Weights of a small GPT-style language model, trained from scratch on English Wikipedia.
Training: a variant of Adam for these matrices, 435M tokens.
Each number is 128 + 24 x the weight over its row's rms, rounded and kept within 0 to 255. Layers, rows and columns count from 0. Numbers have three digits each. The size before them is the row's rms in percent of the matrix's.

# layer 23 MLP down, 256x1024, rms 0.0612, rows 0-213, columns 448-511
099:138132109145089134117156126158152104158167165107112135115054089114124143182123139134136107120122120123134116147122108069148146139094186114167161138173098090119164125104113094097099139142137109
100:139121113171117125154128168119076101152093081125105140149143091126158149115151137069134152162088124077100137132127111126139142188113139091121106164141084183109115127133104144147094147136123134
099:148147080164090130128149137114114145166115119118140136086110140126163143178110131134085125145109083087137153116162132104074110071145131147129102138118150103106126111158181106115155125112087168
098:176135104151135117172111126122139121124122112064134109112108121160141162139181103128137173135122145150126118127119141132149122127154146080117122096143137145116122113115145121113169112122137079
102:095124113143148159128134109130116103048137136093168165138126099100121128166161142156102127158138188113142131161119123132156097098111134155139120112143139187118124080136159099115154134163183107
093:127131113135107135139113146100134115089092118179128117159175125131126139099103122097117135112089123172100082140109107136157139130106134105141120122162186111128121140117124110118139106141123149
099:108112136149136161084108121098158080135082132128166155150105140103120137152122096138139132132115155126065136150109112178134153149183132146131132102108114159103085137158161134144125110085187141
097:099130127094160100179112160121144134115077121058112100133119133123103165131144124139158122100154134124123131135078136158150128128122123132115086127162135136115097081069142134108138141100153155
104:080126131127107125117139147087161117104117112116103147123159186150111094117091153102184120142144139151106149121075147151137125118123106117102110109118108144155121115113164086143105131092099153
095:120167175092114091163103099110088133147083137139121100123102089128144101062076082149109129123116149107095141107135142156120158147139098133128077095138140121089133106109132094138127105103153090
101:113132132136103146133086120090150136142134125133111119109135121130099142127126125159137142080130155135138142127130141157162129121110152115173106152162107113156128105152152128114129103118155077
097:133174125199094108114163166098123134118090173138148088113102125135133148103095181167120164142091097089112140143166106120160162172132142135133131121133137108122103068127159184136128110073153138
093:149169148077111137110154180113112154118102118097106138140128067131090143109143063144131146157095139157102161141116152146103148168146115117150115134131198151148076167097101117093098145145129076
094:128118119132123161170166115119112161120126089112094142122145139142119136141124118114131102127173111127174134138121133121121132143147110128092190096130108152118062105093159109123130123137111086
096:139141087109094136097098114143122152151138119171098109168141137148108131119116177194069099082136124093131151122079108103164136148148153141101159183139116115134105142129129131151099181113151137
097:145154096101114122123096064170109142108119102125176141124141096125122105125099127110115129139092144098137120074174102115117136115100131136124165099110100139124173125151166160103115156161128146
102:116132134162168155133130151152136160132135135158153151170150146196138137088111126099149076166090103128149170127113103110124125121139080151172155141114184160126146163147103130125099106147090114
101:090168133133129136117091139164124155106131091105124092127165115121144081142125130140088172142146146183132134141070112144126108118163181132149094147186139131198114157098140130108143163141119095
096:167144128155123115118123135083128123111122112080109090134150130120076146176135113091156149108096105106157139081129145144127121158114163174100138150149132097109117112107163166133106096101064155
096:163154135149107134137106098119145120170157148097152133121126133136098132089106117131137154160146154168122119116151134153103130145045109084132169132140164138146112132124112137101106169142101116
097:147158161179112136129145133121133114125063120112138136149185119128174148142106164164134127144139127136180119134134151136141140140137151161127137101131120118123122147140157155130150116104109133
101:187105154103151157153121147130140106137157152098120140160163127105130162157155112116151130111127109111109104117144119133079134127133132135104094128101115144113175121098157133148106124099115100
099:107162136113151110125153135107136134134124165180129098190091175147146135150124075137177119120119107160141101154100124140131119126124116111104110137144129146124099135139115123097095145093128147
169:108119130128152170116168153145107135120133191127113086104142155115177119142131144155110156123142112135097100121165162156152143114134136132131162123128108145131173132123121163157108143119136101
096:088135136141072131126152109137167085105161140109130121116111159110114163144187109161097130151123139165144131157121117109117145132120099127145127153135134125151125125138174147165124125132116146
098:104140129086113112134144128126149112134189097108123126130136128161140129157081141096090125154133133099100094100133147099133110095093124140134138133091156153128144125148114124132133133144156146
095:140105137139122113137116150159169152116119150131136139120132170135127073137127119173165116097122141134096134158118128128143113093141151091136122151127086097132110089155127094114171136143118159
099:065151174116178144109111176145133072120131128159105173107155083133122179124123109088132178111139127099146139160143113133123132134103118117078123126133144105128103121151095108093135144098135193
095:101129129143172134164128151089113116095134115162150085112151160135112129134096122136133108151180090099131143139110137173123136124100129119104126118123105153113098130104121097113132115139136137
104:132165122131115111111107139117133119131155140110161130156116107110127139144096139113108140160200103126123155092136129136133143158100123084170144152137136082181091072090084146191114167122138118
100:093107087112112080135093149153158119158124157116096162146130137089137117106109126157072118156101106147107112133135084100140143079137155131111150111119136156127140107116140086081154121101145074
100:122084142130101109117128134110136113103112093137148148128097150109146095128123101153142116144127116173121123101133146090113087116115113113111069151139137139144116130121094137129103131164131166
101:135092148158119095121158129145110071100177105091159087164110159157131128096136090087159169131144123129140092119118125145114148162123139126124115137139112143155099111075128144077092156143138127
098:187145114139157107069152180107112130205157155121137115092081126119077158147103095101147125163162092128127099146112120149127110138135116087131138096101108109144102144138109135154146159171143087
102:113163109141133111105114135159151131111112097119135131132157097153131169145152115135140135155147132122129119159121155168120094088109154121190109150115142075174101072128138148156139140164116137
101:176153136136171098142152122114125134139155165134151147137113079136164145138105113166097126135128134128149069128158135089084082128154145125139124129169079150177129117121161166152134103165152140
108:160114100098137141135120142145142116139102145094142147152153093095113160129112109094099110130140169153110101132158133101133134141110081161130097155154124142206120119115106137131134109145113184
094:102206120107126168138122117102158115131110135183114141103151140153153148152145094119138132126115138095079121103140124134122137117128118139155120120147131118133164143072104081147117114109147095
104:107146168119121135145140139157178134137122144126117121137135128152116117100131144167079118095096121143162146115146154083087104096104122138134099097098130135140125136105141091138146095162143165
100:129060119095119149110129114124113166092145084143106097121107143107134079112109111122137138136082151141108116131129144129136101152106144158058124110157129141148141123121114097126127105102125144
098:160148078133116171108115128084102149122131160122140126111093138148105137129129128108136150135074150098113138163168101136140136140161099125124159116156123102110084164077076131093117117135150110
097:135160149113127185110138144136116135142134112134143115159157161131154116145166134142141103138143111146124099087136150103116135103123124122155130167088103123133151137139139170111154123128127109
091:079135135094136131161181093177105156134149145111132106097141112102162121145124114127096115147143079133154130157158091137114126135134134117109111108138082153110077129141161133103122149158129124
100:110130140103108138197110124115100131147140122159119172156120125145132119130149159151106101113135101124123130104142127117129142104117106124140126083106098146114154141149126158154126094182204124
099:105112098151117113142132124129126139144127159128110123146076106176148122133108159136165112150136106104120151125116131081159171193084111125116146141152165130143115101104121105147124135124121144
096:108132127114163119124186149126128084165128162122109173068160133108117125161181092086127073126136129124123146180152114135163132101111112122131107152164167097141122133095068131100143134121107126
095:134125171122109121121171138120134097143155117114121110146147136143139129080129104111076149120130157166125149131123150099172151142137101114119116076127142124137123115116145139176075124093129133
097:105118156078163112166124080089136138137108140167126136120126109178112108132113098127162096118120119132094187198110124149118160138137117156105152164091143135125123129163109127121133127164141136
101:147109160136127105164119117123156137142099146139138123156119146133150060173111144099137078101144163145098127144124137161126100135094130164154132138098116105125140110119150146180150147101117097
102:139120129138169134122138134206122155165113136116148138126110125158110137122137139116123203115112117138141092162125146117107172125105138119101132121135149154153148119113186146119131117105121150
102:142157157114119118132112085174087151137090149132115166084130131135139111166164144135130105111129139098145064140114157141122114121134142152108096129165126159090147130137144110133135125133141117
096:128091125102114121115139138116155094127161130097125104118118196116135106108110079112146128129161128103144147113105137117176104125146143098109106102132117116150130112164151108132130111104149136
099:138091145148126159138105074116096086125115115133084153089151132098147149144150133114096140139134131142136149089141127149155131174168132152096143115082128139081153119117126124140154095132149158
108:095117139096128131104125125109081129117112132111134158127115117121071155138165124128127129122134119139114106134143153125106121148140104126099131147141155125115146149152145128120152087140140117
092:130123119153124138108113133118143121108170111115110169128147148126144126152102121148083145107171102156165150074129182086107068114151121121120107082163115103166089111132157126122116143126133108
103:151071106164100101139101131115105151156124108150121141118137150130142185093120162095144113111123141170157146130137144111143134154183120162125130156125099101131131120106127122078145124125094195
099:077129122087112137144133125126071117110143108140106104100099140111128108149084147146129119098101115090131141145134144133152105155140119141109144132149137108094156094158166162144063129136131131
103:095112090111107131121135124136113186111114156107152138112129171085122118114127152151090139141119064132144132130113168121099062115073140120162167120095113097112102102094112085141112125157148132
090:103141148106107156120100137136085162153108112141096129116141143140126155108096151124145141091095161108134151186091122153112150122102178118145114088123141155095127127094185111149164126136146086
100:156136146097126133108133148138145115123080107116136175109118102153157163112095124152097127166122127120157099139136124108104093134151094144120105104145137154137123149125111176130115094092140125
100:164145120103152143135159154151138123175148142074110131139138108149110157104160094103120128124150120176164173093148123109123144160110131176152155128139142129197076092119115154154116132098138169
099:142123154143173126153156165116152092160069106128112115132144121114108094143098145160082111128159167148158151032124102131155143126148175142071101133132146140101133118088159119138117127109125108
096:117113149141113150115135148100147083101103138143149144102130119180114144168115123132090124145164133149128107135144125087085158151139138133110109111101137154152096170158152104077162132159105114
096:110143158140112128124117132148135144132125109126106132111141145105102166109125106130138114138121159103167145135149126111129205174127141141145172143127142164162167139093146046140085097160124127
097:117124136106141117109136129123122219144117109128098164156161079145117111158067162132110173129084039122141136161057058088126133104145134150110116149156137167141140140105133100133159114135134160
100:150132103174171119146133161151141135148097106086145148159106121121153118099127139105189167140133121133189129117145107085150101138140112144073133090171097148125116126149102151116156107119098116
103:106110137143125114139130124103138077105116123131091131137161105113176082104097105150101099097151158121136099129114139107131156149121148123145121137161141081158110159128130142161085163130146101
100:105138103128158133088142108113114125111125186162135147116126134113132120131145179151148065141187163111153167142100122128135131139132102148127137119129143133143149138130104119158170127157153158
100:127158120135143127140128119144125140150158114110131132150112182150090112114120138106112136129115119131105118129095130196095139126194117093141152153160128134135177089136128085134132127132143136
098:119136125100158169133082099140112103146119123145135142133118111113116102138150109115134157086154136159109113083117079130065134151099134161108140116117088112122094154140109119120087115090079129
108:098147083138106124117157141075112116143100151108114120098098159113102079128111128124119162096108106109113124129126102111115161108109162157163126162115103095123201086108139168110102118098136080
103:132079156119125136110137132099104145135107140111102102145114130141150143158147143131102108109174142146098126137119113157121111115179169105107152111143130137087132102127137137121110149147129152
095:188122141129100127114115113128130130117087123131145107149153143127158160135095144157165175152124185129107142094130158130121110148150122103159163147146141154124115153095102124101135116126148149
097:140148154129123135130128159151199138128103119122133154094126050152089141103135101140104134150117131135135141119111100133101123124133115101138149147162121154137100079150095079098178103135134110
102:122147150104109136073107141133128116127100115132122127137155144108170108146105187082087130134122141117100110132153076133113149146124161118148110137151124142082126166091112160121102155106138116
108:142139137146117160134128116091143136151148104125120124157064102144133168123133133176121113128108080143179137142138126147091090107096122111152132144110110126118154110112125164130148146118146090
100:114121136141165098130114126126131132158121110142118078119064146158098115132118120131167117163110155150092143117105113130140160107132135186116115166136155117121119106172181114146131078158159110
102:138155121134154111117143143086105093161129138163162055137125139138139115120078126152145134117122159139082187110091116146152138113132119107158099113161132107121145112071154127094150123119151140
098:151143131086141104120132142092174098105142099105104111115178117120120123112112067139102145144121139104125157146134126141093139147082087125142141114147115166122161135140168128145106085113186134
108:128188168119149159095145109157131102148108129101129179103111129128132160086133124058151108167084148131124138119110135122112129125136125138093077139195109095094071149130141135109145125090095146
096:133154119109156132151131110136111184152121118163207107137116173085156134119136128123137086143106153090123092128115112111109121137133116120138110118089112122152090125097080115178154128121120140
092:132161133084156144156141121142131126139163129086132118163119168109089115148105133121110118144094099112166128119133127124136101123112143115138129123109094130126078118121144090166106166178095152
107:148143148132108107127127152122097132159108115106132114145109148108116111116102115114121122140138129186136147132107105098108100127107132151149148137140152118128153123145118134106164111087106153
094:119102100133137090104129143135146161132132101103163136125128119199153137127093123131128145129164139102134086167088154104153121160185124105172138074129127162086082092101147148154142105141111113
091:131152164168120181176113093145128131120077129141074105146153142134137115161188137097103084099115108132144162141159104138105139130151087128141103096091125145120143108117132107104135107117101096
097:156149103113120149149144110134116097112174115138113142157138120122094117164076116098116101122160152153087097107121133114121151104151111102134107162119071107112143138135138091159114112112134130
098:106136169180128118164119103102148151170175134108147145127120126119122144123110102108121142156121124150125167142113136106084151147131105114134117114115128134162116089148109145120145111153088167
100:141098135131109112118138138154117105107136138083118118154124109116129113134140143164107142137093129164149115150121149126122124140099147100138117096171124145138112110125111112128128130125130087
100:161143152150114102113137128120136078148141115140113135133108103116126146132140118139147152158148128156129167120096115175149142180055112137158139109143099175116125157124156145116137115106113134
098:119147129133092114099122081132129117137157128113133129130129122129140130113087144144111101154144144153156181098147121125102172097165138129121125144147121174131126121133096097143182114124122139
099:142133116129136137117159121141120149112093132146104093079147110145141140097146126130129131107122109135099124125147167107110129126137139139146124063117080152137135143144086121134080107119165139
096:088126160128137123133119122127102119167143113118165144100186121178139132157102104131169104147156138139130107127117127100101134144136149120105125107150121113085139151158151150144171129109185154
103:091099149093149130125132120156131165131156134115147092139105166146114120138134132133068096128094103140159109165118118140077121100087129153092178154153122135139103156110085164129141140149093126
096:152137097128155073102091135087100109163126130126097149133163094101140083115161075111132097140128074153131130166082144149106128115141141139128117122102147129124082135140138110120103120128091128
098:128116089129171139166139109171147075138132123130152101147096172114114102152129114122176138120161154141102132120143137092124115098141143177070158070143117098147154205139115123111107124149097121
101:114150129108076123164141133099117123133139136095148130129146162131118138139121142150145079116143091127093147132115138137127131145170103146116139080138110117151104123136104105165096119100155100
100:131087132115125061151115141119169185077141098158139128134139121127153136110120169110114060156149122123104159127125125156120115143137167124136169118161164088121109136121110129158169158175092130
099:095165142106123112123133148135137142129125115143176106103170096140148099149080152147102123128094136116131185157136143112136137084151120110147113115101100150079143148123148096131161119133142130
096:117115123169096149113106160102115112124108109156125091150126145108151098091132131108117123103128131145135133128131108121124113077138135112162139125075124139125137131128120095099124159125133124
095:173161119145123126115139103132208151126134164149125133120159128136150129174111123159114126137156141110126119104120115151116121106126141095122094128119097128140101117125143129176140120088134120
094:138156113137118143104138143086098123152132164164134138148096152134106125136139147136115138104156100081086138106138125170137138135116104107115135157125175090069146129130104167104079145107105110
095:124102150110138128139107106132116153104152129103158122161132139139156096147142124139170123126122120108085114100126131143106088111121141153150126119177159104095121167158162077112133138113150131
093:105174148118134109137142185112131160096141142139132166150161135133095169086123148104110111089099122119119130117160123156147150156133084160171153143143101121104129164143120110101117109126180125
101:153149094152068113128127108095131116062065096113133168127169143158149133102132172107149134098084158104157162122168127113119094129216177113117130145097170138129127129142094147154146093137135160
095:130085131137081143132100083104103184138144126101154090143144127169133169122116129108121129121136134121129094092145072153142096109091148184126104117139116121118102133125115150122155145144157109
097:138124128101127164158118124124112106169122152136055117088132153080147124130152117173097088108104122131137121122136097122124126105100137136136155129128162146141133124121115151087112136105132106
096:119151138139122144127115115076164150137128111150121098110122128132084096117133162129137104138149135133165127166130138108137154141145139134119081130125119096118154093104136139123158115155132097
099:139132148126168123132107101114111103151142118131140112133141121136138135166146130108112144111106096090105061111111149105127076106111145112135169123144072143110130161134121113161116170109208101
099:140093150136115104153118143123162132154139124124118160103141147114120170106094127111118126158113099149081113127110109121109158124150109095105094153118120157140124093139115097089110145132085065
096:129095073125108136132119139145122131139129092106193144129125064080117124115142121162131137087170092127176131097121154158189139130150139104203148086171089128134126130123130113102148135175098111
096:107138128070139139115120180122134116111130107155109129137141119069121135103161140128190153125119099108130117169144120161147149134118141118154142121085160090086148112163156143145123119093096119
097:116109130116133146110108129130069119072147149167132128122147097111115091093105102167149158110140098124072114116147142105099118102167102133160119158133136157104125126132153123107096132116123123
098:150128127101160129091154120117140164128057143112134152136087116107132169112145105093118145137111138177129115090138107098128104138145116087130109167131123076165143138141103122106127154117109120
097:063119146140085100176096102090096090185097154134147139119109104111142102117152163123130095147145136124092140087102134089086137132148117146154121154104144131164139171113142093189154170164138104
098:117192149175101115110125115111141117125154126136087149118154136106099170150093139133156126126118136128092139128117140119113110143126161151129097134140108116121108109146170143112125107092130140
101:169156154106098103121133132124140149116138088142106109097112129134101129146122113121120117107128122135102128119113125124090118123156119126092156134132119115098105134154122144148126138146149124
099:119136106107120123144128127126137106138114119132092160122158077095088141119148133095168125146120117176081127147099148137088143067143140096117114185166134135107110114160112137116129160122131132
097:078179150144149120085143121109090118163126139112178080114122176145127147085180140139131105089118138133137133099107163145119119116152159143123115130104150119147108138132126098076133147141142136
104:157135168156106117129116142133114136154163086129074117171143085130119116098170140114135152125150120158131114172117148142147109106129123175088148142147102124126130134128172120100172097145110119
099:118160129131117128112125138141143115088132116162081117147106142109110142116144155102115123101121132107131107161140136141117105100130135126131134101162094128115109115161121134158120094142135123
098:116104109120146079123167157144136129131136135098165136113131154152093133111084154117080164144156132143108118119055100098164108171126078140161132187118147131148114151165140151149109155158134136
100:105174129138112142122115141107146135150148123154089170105131132116082136112113090123178113133140190136132240125120112146138117112150100133112161142132139124143100080136172110114116129176116108
100:115153143170098089146152117127125125133126146135164140106140177147132145103115141128152122141111153119174111142136093135109123130094077101107187147097129080120086158131156145131144098127119154
099:093099109150142144113147127138129123137159133121117175133127125115112117133157092138150155141121144146127103101143097122076131111117138147133107145156142138150114150169156138106143135146113069
098:158136077143145152113153124105110151129110151171161146128137138148172118150150112108083154083103094172151095134102111122086154163138126141157114134143116088141151097110090099112172127134133146
099:141154154103154149150136166129154138146118126110142131118141102125139127110094128137123123175103160095114148151113058156096145129093091119130131097164104156139110113132103160120133084153141082
099:126065063126154104174129104138136114155148093156161129136101145106095110078120091123195133099162131181120171122119133080106140130085132118122113091126129114131179166112119119106114120091114131
098:122130147118109130110158134182140090127129124109140114116133129079102100166110119159117120119120078099073136107129113113111112125122157150125099146161132167103116140117133108183121132118181152
097:139161104149132115126125107135157136128146129139125138110144100137123109082140098144143132127138077127099128112109109181125126081162127122113160130167131104120117126160108131098126130093129126
095:084108082141099162128120183077098128163128163136122144140126111114147118109157131132186118100130114140113143164153159127132202159103102085152125131104076130127131176113141136129112096095115118
100:118118172100120119149108187123105167117126117116173136172165095100118096143109157122097122100086089125097166125156124154191145149129109117115135135123134103107107130110114129072135155158081147
096:132151134131116128110123089107173139088062123168090133097138147057090179144138145150142106105075107101114116137107115156111123117094147132144119096073178148110165075165105128123109107082139128
096:102118155126134126136101109133137063116114130133183102123086123112148049135111142141087123108131144129152131164146127113169124124150137114125099130136115148139123078080110116138132130122120130
098:140108166150175143128172151101130141123115141153103124144157104139128125126116111145116124155117119159102098112132126064145167121107146108142147116137106144093164162121104089133128115114106153
093:117117088096131079104123150109141078120165122141144104096154136123173118133114144136104107148170162132160108125115148101127148104118075120113113151132153107089119150136116104134160131141146154
096:078154141137167064135092146099123144098104142134136115146170118143160116149134138133118122142112090125135090127136157183148094145115142168137083132183129133137122101132120113154139124146121110
094:146126111102127108121133177107124131167144109146140141148134143123109158175113122130108119127153102126132147104112118074125109097092152127141138116150172113157117118091110159118160188121140122
101:101102136111106143132138091111144130113132121142103164140065119148152165117125114144121127117157156140132151132117132115152098132131127183110138108115141117124124163157172141140120129097116172
097:146136189113129156108082105109147171103172132133160150155132120133111143131102082158133125136128131089150143140147134067111140160128122171077151080138101115103128114092112119094132153139152095
100:143110143096121144115130071136094123093148098122150131120136169141099141131130139101166136154100166118138118168151133090138130091095129087087097156157135156137108120138146146122111113130087125
103:131090149133138096127157111121159142146167097121142135131133125126098117108126108133154155120138127140128139139151141113169150119154130163140079137152134113150091148165143149111143148135114117
103:154140170138154149118130120083104110136121134139120134113164122103167138143131155109144175093121113126136116161107143111168144142141147134134138135119093107100107139109143139155160112111171131
097:127109119134152113138159146168111148101118125110153168126116095121149170100132121132105160142113125130138150104103130138086144098138107150142107122134186130157092133137098082147135123135135104
106:174101095109124124131143164125147108057132144093143087119133096137132149138116077180192113099108147115134119122175112140093141148129126123135154159109115095121150156130117156150090132102099123
094:106139137166136134149072186110111128122142125124124084123124087148152123117156124131131126150087092130161122117149149179092158139151096110138134117096165125114159128133139118130155158114118090
094:112118128138120117112128161108119140117098137118137148141159148120086149155082138145111133139149113156163128124129143145146159132100132140121090123103116134128132192143156086172128099128143092
152:122138138108145178116148136145115158099122189136123089107146158112173118143150152145143157146141127134091098116127168146142154122127141142133159115120131140155189138122102139151110156126141111
095:116160144112124152131132172154132137141120127121102135090104108142153091112104143116098178129091173126116163090096122130116099147149103141146158094124178121132106109133098112130086104146126132
096:173145149111122156133135115101112136144149111144138136104149120106156143102119155127120105150146134132107130122110113087102113095141105105133124104127137123157148139128102112159148161115160136
099:114127140157101152105098139129109108137126117150178140111107119168090148103132126118132156137142109162134151118111148097100126144147126113107132113116125144094112157116109114168139135130160161
102:118127134123132119144123111102137146119166104147101137120136095133130096130132078145132111119113130142111084165079133100123145110127171151096175125138078160118089170133135154089083128145143167
094:115141139103182089127105147119117128085139132093142112090115118130096090119155093142131141111125070068089125116150130127131114121194140136130079125145099119115122148142141093118100137096156140
098:114066098151127108126117131127114121146149114100159134152131132130141066127128103128092131134184153141151105126116132186146129131090117146141132138123114130157121155113103119120146116134125109
107:120155092138102140152157098151139145143108121130151177166130096125131149131171099122126142131107112154137159131127171104128154115130137102141128105164102126144140132151114114129161122124127163
094:141151134146160166114155168088120160105106152148093121151130126146102122106103097124152114155107116121132136133129101140125110161132115106149154149097148146123136106169057130121131166098084100
088:124161122133132199116159135113136088094127107162100144098112157133140181115084135107090121098121096135129153193153114102131180156151113153112108151129100128132161141121125109142107115147127135
097:130113153111140120160139151129073082141096157165107114114123115094146165156114135138141112085144168124130104130127125164141105107111165099137092106124115143094113181146155106082139104107146128
095:093085116113156172117151142116108111130117071119152183120116096149111166117146124133117120143133112117113115132165135116113162135111141103104149145116162137145094124108115131133127138143132133
101:090104160127095123129116108144172097128124160110130096124124087125164126126116131152112130112089141116105119150162125122138125118098121157149120138145080138122151097127088157112140106146130169
098:148164148110101140139174109116130102127148107125113090126140107118141147087096130113069105127116164113137135126135103143121088132161144146091113137108160100121110114115160138109100111127127125
100:109122119123131136090116128128130112141143127082119137130050129094126095143165119127130139112120126120105131141176132131105122094174117147094143127134110133140147115095123118120102141153113140
103:141116136142110156177121141112133141139137202129089143133103137127118102151130146104120162173109164149114127112083112098124133142132131134087088140116164146114121134118115121128094092112080099
100:097127089137135105084103122141154109126064128144115085101154101103132120164165124168092123135152129085102124150166141177122113109126135154102110134142115166130154137139138128139154095139126177
099:136095142112082129128102137115131112120119114179124141122068156087093135118107152120097094153154092144118149130122117117125134113113120129138130092086111139113131142138179103106121137111136132
101:141122125139171133133156144176112151085140157099135178129160114081128183126134102098158119151148132152150115103118151125137131176113087126162164124141138117120089118118097135153134080130173123
106:097123107124111108167127140104106109127143108146097124129165120148109143129139151134081147176130145094126162122149123112134079091126159095096132109150116115148122123162125171135094120137112084
097:127136153125129085126125136159110117169120136106141146142122132133133122120166108131138118120110141136171095125127175107142153140125122122140101079145137131131170123087123084115102137132118143
099:116102129136119149152144135086143123191137096169173073146056158095138128140123107151142102103111150110121126129123131094109138129124140125091132108100159132097112131112099140140135103112111114
102:128124134146116123121157143123140108146094120139176098156116086144159093107113135091116136163125127154135151108098126144129147147138125144140126126115123098128081166144127138130119152105135128
100:144112143127162132135132152157147118139153147130137106113138144102130122169085137117137106155105098132188129130079128131121153119154106121134160148125165125153100109057135133146114152158157129
099:122097139140185110140109127141093154157151089100140122096117123149122149118108166160148124132127118137131135125148081139125116071106136070151143154147095145130099164114108111100110152146165116
116:141116105134111150130088104102144128125140094139149134130114169122111130109127138131132121122146151160112121135080103133115115123132113108129163141123156100127124129115094105148115118145101088
101:128133125127141109096137141051123146111104116144127132134146096168106112147085126126106110107129125079137145128058136109129127162116109122146151146142160093128093145136144102091151146125144143
096:130096106113111130139141113129120134121127136100125117135084129139111111174089115109113096126085185151131156157128094138148115125095112134108156114157134121130100190098098139121139059090093146
099:110137135131125128112125113114125164090112131157145068080130163130110094151142100089139112106105166083077125116127143171150138114148165085168114108086115099123140152145177136142162145144114158
093:127121123144142168107152127093105145085145130126137090132144149143113111143122113144119149120119148133122099113122137163143128185159112136108157121081120122118110151136114127089147148120072126
099:123101107114158128139125140126121124098171146123087097158113150088126168144147080151170093131129136151115101103142121127124136073154112114123137110113161123170159135156112089175161137136106086
101:129114092153123134144096109147123126117124139069128144167126163096127068136152131125123105133110119127137135157106121166130135108123155112115138126112117125098136132141117127141136116083141103
099:125119128137146130139153100147152148103151155123110095155125151155157161123178112095110123167130104165111166136108160125065128088151122120124140132116102132161145106103099145099145108171089171
095:108143114125137125100123116151160143099148154098149142130090148137149130112100132113118104117139095121154129141122125096089106132108092161128133103074151168144120176164121147105144100113093127
098:121125096140112133074125144161112115145129131122127171079109086126106139135107096131130128146110098130117130119100152117093129107151121140133191126171164112176111149111148099102128120177157141
096:145115135140166101121124104076160134115127157084142158119113121099107096127154118112112130124181141124114155103137130122137111133213077136147075137166096119111147112148107096123140111129105132
096:164093137163112089129116115135131111115091088121155080155078134082124151139139173103111115101115150115094113110121116080151158115110163098126110133120169144097158116165151122103103113118150109
097:113131162109135109140124159161107153137143152160149123131152178142130195147130082104115112110116112110139089111119148162154137153084161131113160139175150130125130162154140119145166125142115155
098:140105128165112164134110146131094110100142110133134118165144127141117117125105130150107144181134121103095103123169093116103146122108092158150117152175118161110148126125069138150090127132082164
100:160134142106127106132116110118131152108170138116195118177111082112132106130115125112160126163129108136144111092092102130099121141120124129158135126145092183101138136118137091107120150144139137
105:170091066182168132123148170109101121093144116149095146126117171118146102123092152112068126153103111096164176123148116151121138118084124143134171115091167107130157088096116153099104144101102100
103:157115062120134076140149156139150150088120117135065145169148115148103150118134094135136149146114101156097128099098132116152143112143117126121153114102139150113141187133150109116173090130141156
095:119170109118172124119068128158139128107110116150094100144069130122130104106121124112123159129031125108123110140148086101127106102153112115112113154144098101110109112106171177146138089133129163
099:120149091134144199140161173150147163105151093164129117112153112116150130143119137127113138124056126103100150160127129068097139115109137106137118139133126143128115151144086136153142085076114135
100:133124159130134116117140141158128127076162097179154086115075169106133118149115144133127161110089085110158179129127143178134102120111130102097092063184171111138191104158140107128061125172117126
098:162080136147135108141154128153147119139162138124099124091095115151141167111114156104124166110128159143153098192107125110161100121125109138099123124105140153130090138159160142122158131174142182
100:130126094169134184126117168134131082165115128136125140136130153175156106119140086133123146172119136119157159081146123171117117148132120095128109107147110142137151133081103154122119135113073150
100:149099118093136144135159133107123078132163162130137126137145148116150146150130117140110131130140190103098128155135122148161106155103132113158094151120118151115140140086116107153114092117122113
094:191134112119119115112098126161146157107124121097126113189160113114117126136120165128114101172147177108144169070169135082136134136079143146122101133119162087148147131124112135113130116099109105
102:111172121183132132122169119131131169132088140154124140144161135119141129107134103135192130135106147137159102172125110093120140116104130129130143112118147135176100106085135152182125055175152122
099:147092122135122139144106111085134089092100093133115181154171119178134104133138157099148110152154145179102087167112132135096100126134130098149127151128115101126100135151094169135116136122116107
102:110142127102089156125132191187109134128154143138117164154105151045130104088116143116124144164079116149119128159146127133141128139142116107108098133131134185117129126158155118120109140130118123
099:118119114119112145137098149124138098137125152176115146091129151096131133119146146147153119175132094128165139135116144072127104108118182118128102151146162127112174140127146135117094119125134144
134:115134103111159137128215153143136115072082142143121130125114121135159110157119143172148113102116142151146101120186194145141095098124172149102137091102150121133130125146116173143123106152164131
101:126111125143175100115111106162140137146117147154072100117155165160131133127098095132107141117108113122169125167131104115136117125115179119116099136154099089141145125078116082142106120161098119
096:121098076096153159166136141154144145140100145142138161129125121114089089141126171085139107110128125106101097129113087084127107094112133083093160145139116124121138126110119108147094183161139112
102:153154152135122103111115137130167115093121150148115132149128079090166130157106129148119124104122139125131117185129135118149129150128087148127143123122118133120135141154121125117140133120135126
092:123067185143171097106067132118102131130137125077150156124108104155136121127135121126142127134141121116073080102143153142121161158110132117140130099128126164131151148110159149118176143163093152
101:101118145119127102089124133175145132155113134129119213154121097118129150159071166158105107079138138122150164145142135141127129095112170113099149138152114109129084083151088099147162160125142104
100:114120062138102104153103132136089136121082135112090120158103114116135087141109138121104133123123162149087149147138140096128133106169109110115108078151109101130081126155132141128100125133166120
107:111113125104125158122122124143134160169119139096167119111145105122146155136077122109119120116133123113138130112140115131154104162129109064159112099159132155129130134131125103099138113116141122
098:103174129123121113067112103160142175127142136133183118171174151131108164151126121133166132126098107112136106105142130119093090069120100141131104094119114112141134093132133134129154123167148121
098:138147111090112144165122112129118133103116119113138142130120115135149094125095128126148128115192079116125096127104121087112131101186062156142191157148131122147106122140140129128178146095185167
099:146146132149108140129131112127157130148171115120128096142122137130118126145198159163128127155126117113158148112094140118121115127142122145159142115146167104154135168117140141132149134137105121
096:166150150100130094145124130174135093142137111163149111173130100110112115129151085168158134120153136151134077191144136122114169138135110140175164121142131127150132144122140134145136128148131090
094:122141133121149151133121153107148130113140126066131091130113115141130153112161098159108130150159150120084117152098135145134140148140127147128112108111134119122173147147129110101138126163143120
097:110136108143138122106136149154152119146145168133143099145124115128151107146106132175122127142138134113126141136131118152125170136127114122136121145148172139102139147116130095096126145145156100
104:089176156138142111103110113128154135112123119124149120098151128121099116181146182100122178127096112135115145125081116122133155086136117108143138139124095126124103134117148138136145095147136119